config = dict(
    n_layer=14,
    d_model=256,
    n_head=6,
    n_kv_head=1,
    head_dim=32,
    d_mlp=1024,
    vocab_size=2048,
    activation='swiglu',
    norm='rmsnorm',
    norm_place='pre',
    norm_eps=1e-05,
    positions='rope',
    rope_base=10000.0,
    rope_fraction=1.0,
    qk_norm=True,
    attn_scale=0.177,
    bias='none',
    tie_embeddings=False,
    parallel_block=False,
    init='uniform',
    init_std_qkv=0.0337,
    init_std_o=0.0389,
    init_std_up=0.0337,
    init_std_down=0.0169,
    optimizer='muon_variant',
    lr=0.00549,
    lr_mult_o=1.15,
    lr_mult_down=0.7,
    beta1=0.93,
    lr_head=0.0121,
    grad_clip=0.5,
    warmup_steps=92,
    schedule='cos',
    final_lr_fraction=0.1,
    batch_tokens=131072,
    seq_len=512,
    doc_mask=False,
    train_tokens=521300000,
    steps=3978,
    dataset='wikipedia_en',
)
Each number is 128 + 32 x the weight over its row's rms, rounded and kept within 0 to 255. Layers, rows and columns count from 0. The size above them is the row's rms in percent of the matrix's.

# layer 10 attention output (transposed), 192x256, rms 0.203, rows 22-25,54-57,86-89,118-121,150-153,182-185, columns 0-255
size [117 127 129 121  94  91  99  97  94  78  89  81 107  97 106  89  76  87  79  91 102 112  82 109]
[[107  96  96 154  81 119 104 143  69 141 131  86 130 118 172 139  99  77  40 122 106  56 167 138 106 145  98  75 110 134 111 147  87 128 116  67 147  49 116 155  90 135  96 109 149 128  95  54 148 151 168 150 174 116 157 134  67 163 124 128 146 120 131 145 150 144  83 142 127 171 117 119  84 130 140 147 138  59 177 142 142 113  94 117 156 125  63 112 121 102  95 148 131 123 107 112 193 134 200  67  65 160  77 132 100 183 178 124 129 158 124 135 159  81 146 120 127  43 109 189 181 166 105 107 131  99 153 126 126 162 109 149 169 188 164 159 132 151 143 168 124 184 173 148 116 131 112 159 177 139 145 149 144 110 106 154 157 112 132 108 121 164 143 130 111 124 120 116 122 148 141  94 168 132 124 117 139 101  87 183 123  29 130 117 156 125 179  97 116 145 161 172 132 130 133  53 128  88 157  97  99 120 169  84 129 139 114  88 185  92 109 126  59 178 142 141  92 112 139 100 131 136 104 140 125 132 132 102  82 149  86 130 120 145 116 127 116  51 127 111 125 143 171 113 127 187 168 119 146  51 100  76 113 132 119 132]
 [161 140 136 195 131  94 175 168 122 197 167  95 141  39 105 167 150 120  82 110 110 156 120 133 154 143 138 115 179  55 143 123  64  83 108  93 188 155 120 147 122 120 162  98  93 122 112 157 140  98 109 111 133 150 160 123 116  88 153 184 180 122 126  56 203 167 166 110 164 145 171  88 139 140 108 135  99 151 185 140 116 155  94 121  80 152 150 187 119 131 206 140 146 164 106 172 139 124 144 116 114 163 135 186 189 100 164 167 121 112 120 117 167 119 145 168 107 164 136 140  78 114 156 130 147 158 148 106 108 164 130  90 153 122 110 102 169  73 114 108 134 146 176  61 105 173 116  90 118 138 142 143 137 149 155 138 131 132 161 114 133  81 116 113 102 116 191 105 136 102 138 143 141 114 131 148 105 139 103  99 131 112  88 156 144 115 155 172 106 114  68  80 131 102 133 139 139  69 161 157 105  92  48 175 123 105 143 130 110 183 138  97 132 138 136 203 108 158 110 127 106 109 150 156  64 125  84  98  74  96 139 129 145 145 114 143 155 187 135 124 130 139 103 230 126 102 115 166 209 127 102 112 189 135 131  81]
 [134  99 195 106 124 199 138 109  95 127 102 122 125 122 141 145 113 153 105  85 123  80 106 130 164 101  98 126  60 143 155 132 125 146 103 167 172 115 181 150 165 131 130 152 129 188 149 132 127 101 162 132 113 144 119  86 155 125 168 132  86  77 111 179 111 104 144 154  92 114  24 140 173 123  78 113 116 159 106 208 135 126 121 162 119 152 174 118 150 133 110 134 108 143 118 136  71  67  87 124 121 101 165 162 142 133  76 133 131 109 156 121 148 123 132 121 145 134 160 140 104 184 174 149 147 123  80 172 155 158 119 165  99 120 108 156 148 110 118 111  55 117 153  95 182  85 135 141 126 178 109 105 115 127 163 150 124 112 169  91 181 134 109  50 176 189 105 148  54 117 159  84 139 113 147 124 146 117 130 173 130 148 111 147 105 137 147 160 180 152  80 105 141 125 147 151 125 190  52 135 149 117 104 145  68 140 133 112 195 175 136 135 138  81 155 112 200 138 148 128  63 128 175 114 155 159 120 126 126  87 120 111 132 158  98 155 179 201 163 158 112 134 159 169  80 168 162 115  77  85 134 156 116 179 145  33]
 [134 105  81  95  57 114 134  86 104  81 107  76 118 135 121 111 127 143 117 179 160  58 129 139 142 137 138  72  95 121 144 117  90 192 115 138 142  88 139 160 131 152  97 102 122 111 107  75 155 141 140 149 118 140 120 129  77 102 140 139 136 117 150 137  44 141  68 133 120 144 153 106 108 126 108 134 128  99 115 162 157 191  80 125 139 123 148 122 149 100 149 141  91  83 185 108 111 124 199  65 104  29 104 157  74 117 140 132 176  42 145 156 187  77 121  90 151 129 164 109 137 131 171  87  94 121 130 123 140 182 157 141 191 203 184 143 141 190  58 142 123 132 161  52 121 173  92 151 123 127 105 185 150 142 109 148 163 136 168  52 161 128 109 161  86 148 157 117 154 124 108 114 154 187 137 142 139 129  79 151 135 132 188 133 151 181 137 110 143  90 103 160 110  92  97 116 104 129 111  92 123 140 121 121  97 140  85  73 193 130 138 152  96 184 137 160 128 111 117 146 125  86 105 166 107 152 143  96 133 128 133 155 142 130 129 134 156 148 143 107 166 119 167  64 163  89 102  93 139 184 179 141 157 152  93  99]
 [141 159 195 123 146 156 159 119 140  93  93  81 153 103 199 169  83 169 106 159 141 151 113 109 146 150  15 101  97 153 105 127  97 115 139 126 145 235 114 166 172 129 118 113 120 119 122 102 152 114 102 151 141 104 150  96 144 113 155 175 136 110 202  98 159  99 102 124 137 109  83 142  92  69  75  97 104 134  89 173  88 125  70 110 151 181 171 110 109 130 151  36 102 110 160 100 148  87 121 156 106 112 109 141 122 148 128 147  94 148 139 170 158 105 134  90 175 145 155 119 120 157  23 177 160 138  98 105 156 114 105 130 127 135 110 136 125 114 126 193 154 139 165 138 114  70 171  71 157 156 145 180 136  99 144  51 124 195 138  91 166 128 156 167  73 182 135 129 102 133 150 135 112 139 113 145 102 151 170 121  70 175 117 103 154 169 142 134 141  53  98 124 120 141 106 145 130 110 138  92 129 133 117 130 127 145 109  95 104 113 143  88  63 116 129 109 134 115 147 145 126 151 144 184  81 138 199 112 174  73 136  94 106 174 100 113 135 119 111 112 105  85 131 123 100 152 199 141 167 144 145  89 139 129 151 113]
 [163 101 135 161 135 171 155 132 143 131 108  95 150 121 118 146 166 120  60 170 130 105 142  70 146  89  93 120 146 132  99 147 100 149  77 116  95 124 117 128 160 140 123 172 120  97  98 122 113  95 127 139  70 145 148 112 133 106 177 106 101 104 177 151  59 107 110 134 111 128 130  98 140 145 202 113 130 144 129 168 170 191 119 121 134  99  50 108 148  62 129  70 107 117 124  69 100 151 138 163  52 159 165  94 152 117 142 109 124 117 141 134 116 104 123 148 156 115 116 138  95  95 132 159 156  71 109  79  92 165 145 123  50 137  87 152 107 130  83 132  74  97  78  85 135 118 120  94 183 161 147  97 116 118 119  42 141 156 133 113  80 126 157  80 165 157  67 139 162 216 130 175 112 133 156 168 122 111 102 140 175 154 130 118  77 104 117 155 196  61 190 148  90  97 166 127 110 126 118 166  88 162 138  56 163 118 167 139 154 126  56 123 147 137 119 172 147  80 120 107 128 142 185 137 145 150 119 193 120 151 164 108  96 130 141 213  78 138 143 111 149 111 168 138 152 155 126 132 155 175  85 161 166 112 161 130]
 [176  93 188 148 164 142 119 162 149 186 154 122 159 130 166 188 139 146 148  97 118  91 202 106 154  99 167 147  94  71 137 151  75 106  98  55 145 103 128 156 125 174 122 144 119  75  99 120 174  94  83 127 139 162 113 150  74 113 152 138 140  67 113 131 117 149 119 141 150 165  45 135 140 131 109 177 115  99 103 125  93 159 108  96  86 152 162 110 153 137 118  82 171  61  65 160  66  48  93 123 115 132 101 129 106 159 120 158 173 141 184 133  84 120 158  70 138 110 130 147 153 152 141 135 143 137 108 112 112 147  80 125 129  85  87 131  80  26 106 122 105 115 116 108 151  88 149  95  99  84 165 164 134 147 143 157 134 134  78 160 118  92 121 141 207 148 127 123 110 159 135 125  90 145 160 178 125  96  96 166 135 112 111 130 140 122 141 157 161  86 110  82 145 143 120 138  54 157 107 146 100  89 157 137 167 120 123 117 126 121 107 151 114 139 115 139 169 119 113 117 156 152 121 115 121 200 139  72 192 124 139  67 112 140 160 172 141 164  98  91 189 123 138 235 163 147 112 137 143 125  86 122  85 154 111 168]
 [157 122 133 158 133 122 146  83 130  91 107 147 138 126  81 108 221 160 109  57 126 133  85 119 154 193 143 119 165 121  78 109  86  88  97 136 181 113 193 118 143 127 145  93 116 143 132 132  76 132 140 109  85  96 127 135 132 128  67 124 101  91  49 133 164 106 164 123 143  89 111  92 146 137 103 181 108 103 138 104 138 199  46 129  71  82  97 198 126  95 109 131 128 140 134  67 129 181 183  89 124 135 152 129 185  99 179 147 103  97  42 110 157 131 128  74  74 131  74 117 148  79 145  59 115 152 106  80 140 114 161 142 131 125 200 121 134 141 117 104 143 109 128  95  88 131  99 180 183 121 109 162 141 155 103 107 172 126 122  81 181 122 112  98 134 108 195 123 107 125 153 123  87  95 118 145 107 114 132 105 120 150 126 158 119 131 136 126 100 199 100 118 138 153 115 132 197  79 118 100  89 132 138 135  78 154 178  95 144 134 161 142 117  61  87 136 106 113 125 117  86 120 144  96 138  96 103 124 132 104 163 178 140 140  85 121 127 119  89  97 125 195 209 127 181 119 152 144 114  84 150  81 117 111 124 124]
 [127  97 129 101 127 133 153 128 156 148 171 113 145 113 164  89 105  69 143 165 106  94 159  84 139 109  59 144 128  53 134 180 153  65 112 143 141 145 128 186 124 151 148  97 172 156  83 129 110  75  88 107 138 117  99 131 169 177 211 146  75 118 175  79 151 141 165 154  70 106 116 151 158 189  86 150 161  92 135  60  92 144 150 118 127 157 161 140  97 161 111 125 128 159 134 108  79 156 139 117 139 168 156 164 121 110 146  85 159 101 132 191 161 131 113 130 107 137 121  99 175  95  83 131 171 133 121 178 166 151 146 195  68 134  74 190 145 100 132  97 149 182  81 105 128 105 121 150 122  73 125  86 129 160 147 106 148 122 127 131 112 108 141 115  95 126 161 124 122 118  96 111  87 133  99 125 119 113 100 103 137 181  91 179 103 167 134  69 190 140  63 171 116 113  99 122  94 123 128 173  87  57 129  32 170 175  74 132 196  99 124  61 107 146 160 152 166 127  92 148 176 169 107 128 110 142 134 126 154 115 125 125 153 127  94 147 165 125 137 130 154 175 132  97 150 116  75 120 140 142  82 120  76  98 135 160]
 [157 163 123 165 152 108 129 122 156 125 151 159 160  59 119 137 168 135 124 112 105 141  72 171 143 136  98 174 185  93 117 130 187 128  75 151 192  74 101 180 127 105 151 103 130 144 119 105 103 167 120 122 185 146  72 154  99 109  83 188 121  93 141  70 129 106 136  96 181 162 115 115 131  90 120 178 138  85 161 118  91 139 121 136 100  99 158 117 100 135 124 154 113 124 117  96  89 110 103 157  93 120  95 165 176 104 113 128 127 106 137 141 164  93 105 128 133 184 110 137  95 123 168 103 134 135 158 146 149 117 130  83 156  83 128  86 105  62 164  77 148 157 131 132 161 174 176 162 184 114  45 165 123 115 112 195 149  89 102 128 109 129  99 114 131 100 123  89 101 173 124  66  98 189 137 157 130 121  87 136 129 127 131 147 115 149 146 192 124 177 178 137 144 141 156 160  83 148 195  89 112 195  96 144  80 196  84 116  95 178 159  91 132 131  86  99 112 154 116 134 128  84 122 148 128  58 150 122 199 108  89 183 153 133 154 125 117 186 126 159 126 145 108 140 199 140 176 151 200  90 138 162  75 123  91 132]
 [ 72  88 119 148 149 141 117 143 150 142 156 168 151 129 166 160 185 149  97 134 108  60 115 118 164 128 156 163 173 123  76  95 103 121  99 157 163 147 112  81 161 156 148  92  86 137 154 141 161 160  99 111  73 162 162 112 125 112 162 109 133  98 191 124  70 139 116 135 105  89  98 183 113 170  78 187 167 122 133 108 145  73 116 100 178 114 177 149 115 138 146 116 167 186 138 128 123 153 196 146  79 136 102 162  99 169 126 124 172 154 164 147 169 152 175 123 131 168 147  59  85 128 163  85 125 132 159  97 149 112 128 122 174 202 176  48 141  83 164 127 164 198 183 120  78  90 103 122 105 195 103  76 134 134 173  67 173 161 139 137 104 138 114  94 128 135  98  67  98 129 104 114 121 120 143 106 164 144 131 108 161 136 118 109 141 118 138 122 144  66 148 164 184  99 157 135  85 170 142 112 134 149 137 104 121 103  84 115 143 156 137 223 149  92 113 147 187  92 123 102 155 128 198 131 113 132 111 159  61 118 104 150 153 111 144 121 168 121 174 183 156 170 132 149  80 136  84 129 155 143 109 110 113 164 130 117]
 [ 63 130 180 135 150 176 110 172 105 145 143 127 120 148  79 100 130  75 116 162 145  85 127 114 208 160  78 167 132 105 121 150 141 157  93 104 128 159 132  72 128 111 127 156  92 195 100 175 108 130 135 170 139  73 123 182 102 126 153  91  73 136  99 121 140 131 130 149 141 154  48 116 109 131 138 135 117 119 178 146 130 124 147  54 162  47 164  53 165 134 167 146 103 166 126  84 120  91  85 128 134  75 145 112 171 100  94  94 146 113 113 112 192 185 128 195 150  47  94 167 145 123 126 119 113 142 173 100  99 121 103 142  65 135 100 188 134 129 140 139  79  93 148 163  65 154 150 103 123 148  71 130 100 140 131 136  87  86 127 103  88 180 109 120 135 174 140 151 110 129 143 141 132  79 156  78 184 167 105 143 123 183 139 146  75 133 183 158 132 128 125 106 168 161  91 151 115 137 182 186 107 110 177 142  89 127 136 148 109  96 133 140 160 138 148 107 135 110 112 151  88 135 200  79 110 112 129 191 130 124 104 118  56 164 115 138  88 186 174 140 160 112  89 119 111 182 123 139 109 155 119 114 121 139 110 128]
 [117 144  78 115 181 132 130 188 126 101 114 161 108  96 132  68 125 109 150 113 111 203  89 141 141 126  74 118 172 144 138 127 122 107 180 124 109  92  93  96 106 185 163 175 155 157 168 139 106  96  72  54 111 105  85 151 132 140 114 139 118 136  81 178 112 137 103 146 141 124 162 165 177 112 103 179 120 150  98 113 112 122 167 131 129 110 183  72 111 157 182 146  79 167 103 165 170  93 143 109 135 149 140 109 137 147 140 134 192 104  90 141  89 162 177 175 107 149 171 146 129 122 162  78  73 108  81 138 121 105 148  61 167  99 146  52 147 121 125 137 110  53  67  96  76 117 198  85 134  55 129  80 125 195  96 147 149 197 103 138  54 124 123 145 169 110  75 113 134 116  85  90 110 118 120 151 105 129 139 102 163  61 131 143 112 105  72 115  96 134  84 109 172 121 161 164 103 118  77 111 147 114  98 164 157  96 162 145 145 149 130  72 141 119 144  95  88 114 156 154  93  92 157 119 164 165  95 158 184 127 184 125 134  98 171 128 113 139 108 150 151 127  79 157 128 145 131 102 134 136 102 117  99 151 104  95]
 [134 219 112  74  95 120 127  92 130 139 117 101  63 103 140  91 125 184 129 125 124 131 171 120  93 162 179 132  88 103  72  92  94 137 144 129  51  99 190  98  67 131 121 122 150 106 143 127 179 169 159  85 163  94 139 125 131 130 157  81  96 153 117 138 129  93 141 141 117  69 131 125 137 205  87 137 172 118  99 117 112  72 200  87 159 129 161  77 148 105 118 166 121 108 172 189 122  84  59  95 163 141 125 126 110 146 128 141 105 155  90 126  87 126 107  98 109 148  95  93 168 128 129 115 167 123 122 117 132 146 162 130 109 103 162 176  95 178 146 144 128 138 122 177 140 169 154 122 126  61  96  95  96 138 161 200 133 118  97 109 106 132 161 140 128 117 165 111  67  99  54  72 126  81  97 106 130 100 138  71 119 122 105 138 178 170 181 143 118 150 135 174 106 125 113 114  99  99  65 148 160 133 180 160 111 108 136 146 165 117 147  95 146 120 147 144 162 154 131  97 198 128 124 122 174 108 124 111 149 145 174  83 153 173  72 159 121 126 127  85  59  74  77 126 111 119 104 166 145 161 128  85  98 102  55 121]
 [ 97 146 132 160 133 116 115 149 111  93  78 105  68 111 114 123 126  79 138 117 105 182  59 100 110 179  78 112 116 164 160 114 122  64 166 169 119 111 114 129 105  57 149 182 130 169 114  58 117  48 117 114 167  51 134  79 133 135 129 139 135 149 128 172 152  74 129 110  73 135 164 143 113 170 117 151 111 151 153 121 105 109 160  94 148 122 170 125  87 182 139 163 169 117 117  85 158 142 188 152 144 141 112 122 160 133  99 110 187 160 118 165 154 162 101 145 160 135 116  84 172 193 165  84 129  85 121 150 122  90 148 127 105 143 179 117 175 125 109 101 130  66 131 139  86  91 103 184 103 136 125 138 129 129  92 169 139 198 161  52 122 133 127 135 102 152 109 121 118  80 126 101 109  97  74 143 117 141 152 123 171 110 148  89 107 143  81 148 134 179 173 170 116 117 119 131 213  88  99 165 139  89 122  95 136 123 149 172  99 123 163 185 129 143 189 119 124 119 130 144  64 150 176 142 162 130 163 146 140 116  63 153 217 140 142  73 136 138 102 137 131 168 127 172 153 151 117 144 121 138  92 187 120 101 127  60]
 [155 147 122 171  90 169 163 146 108  98 109 135 140 106 147 169 132 160 112  44 153 194  69  94 111 130 105 106 149  92 143 135 143 109 128 137  67  95  76  99 112 145 141 127 147 109 182 157 120  76 127 155  92 132  92 122  96 125 157 131 146 174 142 143 162 117 156 145 113 120 101 117 108 129 113 113 134 121 159 117 148 103 108  84 135 158  59 134 168 164 151 173 159 111 146 167 124  97 165 140 112 146  65  59 169 118 124 149 138 129 107 148  85 156 126 132 203 120  88 134  97 166 133 117 133 124  92 155  94  85 138 136 164 128 113 146 123  67 148  86 137 125 104 155 149 112 119 180 135 164 135  93 194 142 162  72 122 120  78 167 149  71 179  75 121 161 127 103 149 128  92  25 127 114 164 164  72 104 157 181  77  46  86 100  93  82 147 119 131 160 126  83 133 136  92  96 175 117  48 117 164 122 134 140 177 131 141 190  56 187 131 168 128 171 142 159 127  92 114 121 176 184 103 158 109 153 100 155 120 134 173 194 139  95 150 165  87 118 110 129 154  67  73 118 114 124 118  85 132 120 107 124 104 117 104 108]
 [ 99  71 127 130 187 120 185  87 128 185 181 135 109 125 207 139 133  94 119 166 151 199 166 167 188 174 133 144 143 127 106 103  85 149 103 116  89 127 124 123  90 129  98  88 112  90  96  96 132 121 143 147 162 127 135  93 144  92 174  74 103 158 198  97 151  79 111 100 172 133 180 135 168  85 143 142 158  88  99 140 134 141 151 146 160 161 108 134 121 160 173  63 146 113 105  81 176 158 104 123 109 151 129 162 157 150 120 117  75 139 207 126 147 142 153 139 137 160 179  90 108 126 144 178 132  96 139 102 143 113 122 141 115 106 147 144 122 105 177 103 151 120 147  94  71 138 103 159 170 169 154 167 120 100  65 128 147 119 151 127 130 131  57 172 123 164 180 141 171 154 155 132 101 136  91 136 109 187 104  95 143 115  74 152 161 168  70 157  94 152  82 158 123 145 136 143 112 194 114 131 149  67 133 156  76 150  56  86 136 162  86 207  79 121 151 129  98 147 130 114 120  80  71 140 101 141 171 161 118 101 149 145 159  69 131 104 139 122 158 171 108 119  80 106  96 190 158 115 166 130  87  97 142  83 126 112]
 [111 112  79 150 137 142  64  94 137 158 144 128 217 137 136 141 159 126 135 186  93 135 109 109 122 124  79 127  99 131 105 183 125 140 143  90 118 176 135 194 119 159 133 157 145 150 115 167 103  94 163 127  75 139 142  99 139 119  94 118 130 120 174 104 113  71  81  99 120  93 197  92 123  99 169 139 140  37  70  89  53 140  35 174 133 146 120 110 109 106 151 119 116  88 124  56 126 130 111 109 113 183  97 133 135 170 171 143 101 128 105 133  84 117 149 155 131 110 156 134 141 153 152 180 146  86 157 179  71 110 150 105 109 120  62 171 155 123 172 114 126 134 105 108 158  86  79  90 126  93 166 105  92 153  73 143 151 114 110 205 110 125 128 119 119  99  86 196 110 152 167  94  77  88 185 120 104 129  32 115 220 151 117 107 110 117 176 117 147 155 110 135 120 186 168 139 145 178 140 127 113  90 122 100 181 168 102  85 157  92 130 101  95 124 101 121 139 134 132 127 107 114 134 130 132 182 166 171 126 106 105 153 124 154 140 123 108 112 140 157 114 177 140 181 166 168 125 155 118 103  99 136 102 101 161 124]
 [160 146 127 101 142  90 139 101 183 159 166  50 138 150 115 211 120 123 102 149 159 104 157 150  91 114 135 169 158 104 118 155 101 105 148 101 117 133  99 155 151 160  75 109 115 144 114 105 135 142 106 137 142 149 127 131 127 140  94 144 144 107 112 177 126 108 203 143 105  91 175 147 136 132 150 121 123 132 162 144 133 112 130 121 164 150  89 123 184 128 132 135  98 173 117 223 133 145 238 110 168  38 102 137  80 154 136 176 133 140 168 148 151 130 124 165  85 161 106  90  91  74 126 167 112 143  67 106  87 142 125 126 121 149 102  22 120 156 108 128 119 105 180 119 186 107 169 131  89  84  98  81 125  78 118 111 139 139  89 151 186 166 148 109 159 126 104  89 134 122  67 185 107 138  76 152 152 161 137 147 104  54  96 123  62 120 163 120  91 137 145 138 118 113 141 104  34 138 109 146 184 123 135 119 114 142 147 165 115 111  76  35 112 119 145 145 123 119  84 150 146 134 146 183  94 137 182 127 116 120 126 107 136 102 112 112 142 101 110  93 200 107 109 125 158 103  92  78  80 122 147 101 135  95 111 101]
 [112  86 111 131 155 145 104  77 152 143 122 100 121 132 126 143  74  88 144 119  28 174 108  92 126 154 143 153  93 148  57 163  81 118 127 131 120 134  93 184 139 100 182  88 106 110 124 150 130  99 161 150  89 125 202 123 154 146 202  98 105  98 180  99 217 116 107  94 174 138 142  88 170 158 124 143 112 128 104 101 111 133 115 169 138 115 168  88  73 117 155 119 168 130  85  82 112 111 118 170 151 141 154 118 172 159 120 136  72 141 111 147 119 170 151 116 109  82 114 116 127 137 107 119 126 118 184 153 142 108 123 138  92  70  96 195 171  88 161  79  78  78 127 108 127 138 100  86 162 166 119 178  92 151  73 157 143 183 151 152 145 125 146 137 142 128 174 187  68 170 122 104  72  78 193 108 147 166 130 110 173 136 114 147 122 143 144 112 130 170  84 176 131 142 163 149 125 156 166 120 113 111 107 123 135 141 125 129 161 118 166 163 110 103  76 111 116 143 165 109 120 112  76 109 197 121 149 107  73 131 104 131 170 154 106 117 130 153 199 124  41 116 145 175 122 131 161 167 105  68  96 129 137 144 203 136]
 [ 64 109 105 156 101 134 156  98 118  90 108  69 206 147 124  99 124 130 120 132  99 121 138 148 143 170 101 109 107 142 122 122 135 123 111 153 167  86 111 145 130  92 124  92  58 138  96 129 102 178  99 213 142 179 220  88  97 145 112 147 103 145 104  87 140 119  82 120 147 135 161 105 126 115 121  75 146  74 145 104 104 112  77 145 106 131  61 118 115 103 131 133 174 112 123  98 133 176 175  82  51 186 123  74 108 131 148 145 119 120  82 145 121 139 148 179 122  92 110 137 109 117 163  90 123 101 185 147 128 145 148  75 144 171 142 112 100 153  84  81 101 151  65 135 193 187 118 121  95 154 104 151 134 129 123 147 195 110  95 129 114 151 114 108 231 134 108 139 131 127 116 119 177 149 138  91 139 124  96 143 133 103 157 160 120 132 144 103 100 171 155 128 114 174 162 121 107 142 152 163 103  84 127 102  77 117  94 136 212 113 134 127 156 119 158 146 139 153 163 129 165  79 129 101 129  96  64  73  89 169 117 162 145 136 123 134 147  78 209 147 102 167 195 151 136 185 146 129 100  84  87 127  76  78 152 167]
 [184 187 136 152  89 104 132 180 141 180 151 128 121  55 126 172  94 120 147 126 121 148  99 151 132 115 115 120 144 115  94  53  97 128  83 145 107 138  61 140 160  99 149 106 126 140 114 116 119 131 116 109 105 187 144  99 130 142 102 119 129 113  99 104 198 140 135 134 170 135 155 132 146  98 169  85  92 202 161 105 141 127 103  99  54 152 158 144 108 130 150 109 169 131 103 129 134  86 160 111  92 152 162 143 166 113  97 167  70 161 115 158 135 157 102 160 146 152 138 149 104 126 149 204  92 151 149 163 170 105 180 146 115 111 119 154 155  66 157 139 144 168  98  84 154 119 104 126  78 138 143 115 134 172 128 152 177 113 148 142 173 138 135  34  91 112  83 147 135 114 147  99  93 101 112 115 105 133  66 105 154 124 107 151 136 103 154 182 107 150  78  71  96 130 142 134 174 121 144 167 126 108  31 158 155  70  97 113  89 179 117 126 181 122 143 159 183 108 182 131 105  93 188 134  43 121 138 149  88  62 143 143 140 128  74 107 194 174 109  88 102 136  99 195 115  92 143  92 158 141 109 132 174 160 138 123]
 [163 157 121  93 132 116  86 122 101 165  76 113 123 175 114  95 181 149 134 111 100 121 110 139 115  88  80 150 146  82 111 105 123 145 118 137 147 136 130 156 125 105 109 134 120 141 106 137  94 165 128 141  58 117 120 126  84 169 128 134 136 141  95 230 100  98  93 142 162  76  87 134 129 110 125 103  71 169  70 183 140 142 149 182  96  98 162 143 154 130 138 117 127 183 220 163 114 122 136  57 145 104 129 173 168 116  83  95 143 115 114 144 150  95 178 116 152 141  89  96  72 109 153  68 167 162 192 137 194 138 153 131 158  98 169 157 108 101 134 137 154 110 147  72 149 171  76 145 206 100  99  78 155 110 185 111 114 106 149 130 115 114 101 131  72 109 205 165 125 140 136 131  84 148 159  70 163 159 110 184  96 137 140 155 177  84 114 108 127 185 137  92 123 147 134  95 135 155 117 169 111 179 178 119  82 162 123 125 116 132 134  33 117 135  69 105 118 111 109 108 163  99 118 151 114 155 127 122 149  83 149 160  99 165 115 132  88  97 168 156 140 123 102 140  61  79 121  98 154 102 129 163 176 164  89 109]
 [ 99  82 137  84 122 114 100 142 161 143 157 184  91  82 189 136 115 141 108 176 144 129 125 153 150 120 163 179 130 143 145 129 161  86 121 138 122 120 164 162  70  74 123 114 104 107  86  84 145 150 128 115 160 136 142 130 167  76 168 126 180 142 172 120 116 169  71  90 170 126 104 135 125 125 137 132 118  93  90 153 140 112 164 122 111 106 166  70 125  93 131 114 105 129 150 132 116 107  96  84  70 119 133 172  84 138 108 129 154  96 128 160 112  84 175 100 150 147 118 189 108 157 107 209 164  85 125 165 148 168 140 161 179 176 215 151 133  91 108 179 155 190 153 156 111 176 110 128 152 111 116 128  77 151  95 123 183 111 166  97 134 100  92 148  95 146 138 108 155 138  99 157 150 160 118 133 109 177 114  74 109 140 164 122 232 147  55 106 147 164 124 151 156  92  98 153  75 139 111 140 116 105 110 126 123 134  74  61 129  84 130 247 154 161 152 117 137 160 141 103 137 107  98 188 111  81  86 110 156 129 126 154  82 198 172 149 144 159 149 163 108 186 127 154  98 179 154 112 135 158 139 151 134 119 131 143]]
# layer 10 attention value, 32x256, rms 0.228, rows 23-25, columns 0-255
size [106 104 103]
[[161 158 165 139 146 129 121 194  99 171 199 116  81  97  84 146  97 120 180  89 109 134 118 144 146 169 124 139 132 113  69 108  90 136 112 135 157 121 116 119 187 121 109 114  90 125 128  35 122 118 151 128 105 130  95 171  94 135 152  81 108 145 142  75 167  90 115 168  44 132 123  97 119 163  89  85  99 149 101 120  91 167 113 138  66 129 135 159 178 192  77 138 154 124 196 146  86 123  99 177 122  80 166 149 111 167 180 152 134 161 183 133 119 142 138 165 107 119  90 122 100 151  97 123 164  84 131 167 140 175 168  66 129 121 140 161 115  80 154 143 123 202 182 126 172 190 119 158  74  62 150 176 110 146 145 143 170 104 146 110 150 147 181  98 158 153  90 137 145  93 143 141 100 156 120 128 167 134  71 129 174 107 143 160 102 118  86 112 131 100 145 189 145 116 109 135 133  57  84  90 131 146 130 107  62 102 113 114 167 101 138 125 160 138 119 147 127 171  87 106 156  93 159 108  82 114 148 161  98 142 141  95 107 137 144 204 136  78  80 148 103 152 100 133 127 123  61 164 158 177 115 124 145 166 119 114]
 [ 97  99 145 139 123 163  61 125 130 131  96  88  98 112 172 166 117  95 103 121 104 134 165  47 138 162 114 124 137 159 171 130 152  83  93 168 165 149 139 104 110 140 167  82 168 135 121 134 165 156 125 129 112 118 106  88 146 113 149 157 104 145 118 181 155 115 149  77  90 123 132 124 104 123 141 155 107  93 106  50  93 178  59 202 134 112 144 143 155 200 174  91 106 138 132 130 150 144 185 116 122 137 109 128 120 135 106 110  93 162 119 130 181 150 100 114 141 170 118  76 101 103 115 137 200 174 117 156 125 131 117 123  51 151 129 108 103 110 128 115 145 132  92 112 137  81 160 112 174 109 116 121 128 147  99 156 155 191 154  90 109 111 135  45 188 118 113 155 158  69 166 104  72  89 172  80 156 142 132 128 112 125 103 164 108 177  61  77 140 187  87 148 129  97 122 163 110 121 118 186 138 152 181 162 124 144  90 155 112 122  84 141 164 180 165 127 140 103 151 110 107 139 152  98 160 152  87 207 147 157  26 102  78 195 110 120 120 165  89 146 126 105 171 104 175 141 165 182 127 112  83 129 103 138 126 110]
 [140 166 146 129 169 213 109 109  83  96 178 140 117 186 148 156 119 122 175 120 131 131 102 175 121 157 141 148 109 102 126 155 126 116 118 152 100  91 151  99 134 105 143 135 152 107 127 110 118 118  88 203 163 185 210  72 148  86 103 125 123 146 158 140 153  83 130 129 125 123  85  67 130  58 163 139 154 137 107 104  75 127 164 140 116  99 117 154 167  99 209  84 145 151 117 124 140 130 160 168 145 149 143 133 108 160 152 157 201 144 132 129 139 163 140 102 124  70 139 111 165 124 112 105 142 112 159 135  87 145  95  70 152  61 181 124 128 113 143 163 185 101 134 159 134 166 143 216 176  71 130 124 154  76 143 136 104 156  99  83 135 169 135  78  99 167  85 102 148 141  57 106  95 147 137 161  71  51 151 123 116 141 171 111  99 166 175 149 178 125  79 114 111 157 124 178 172  75  93 176 187 117 106 118 127 116 143 127 157 157 114 174  98  37 102 146 114 131  99 117 137 154  95 152 149 128  76 104  96  95 112  92  93 143 180 131 128 105 145 126 118 156 113 127 134 159 124 101 188 137 112 179 171  97 130 157]]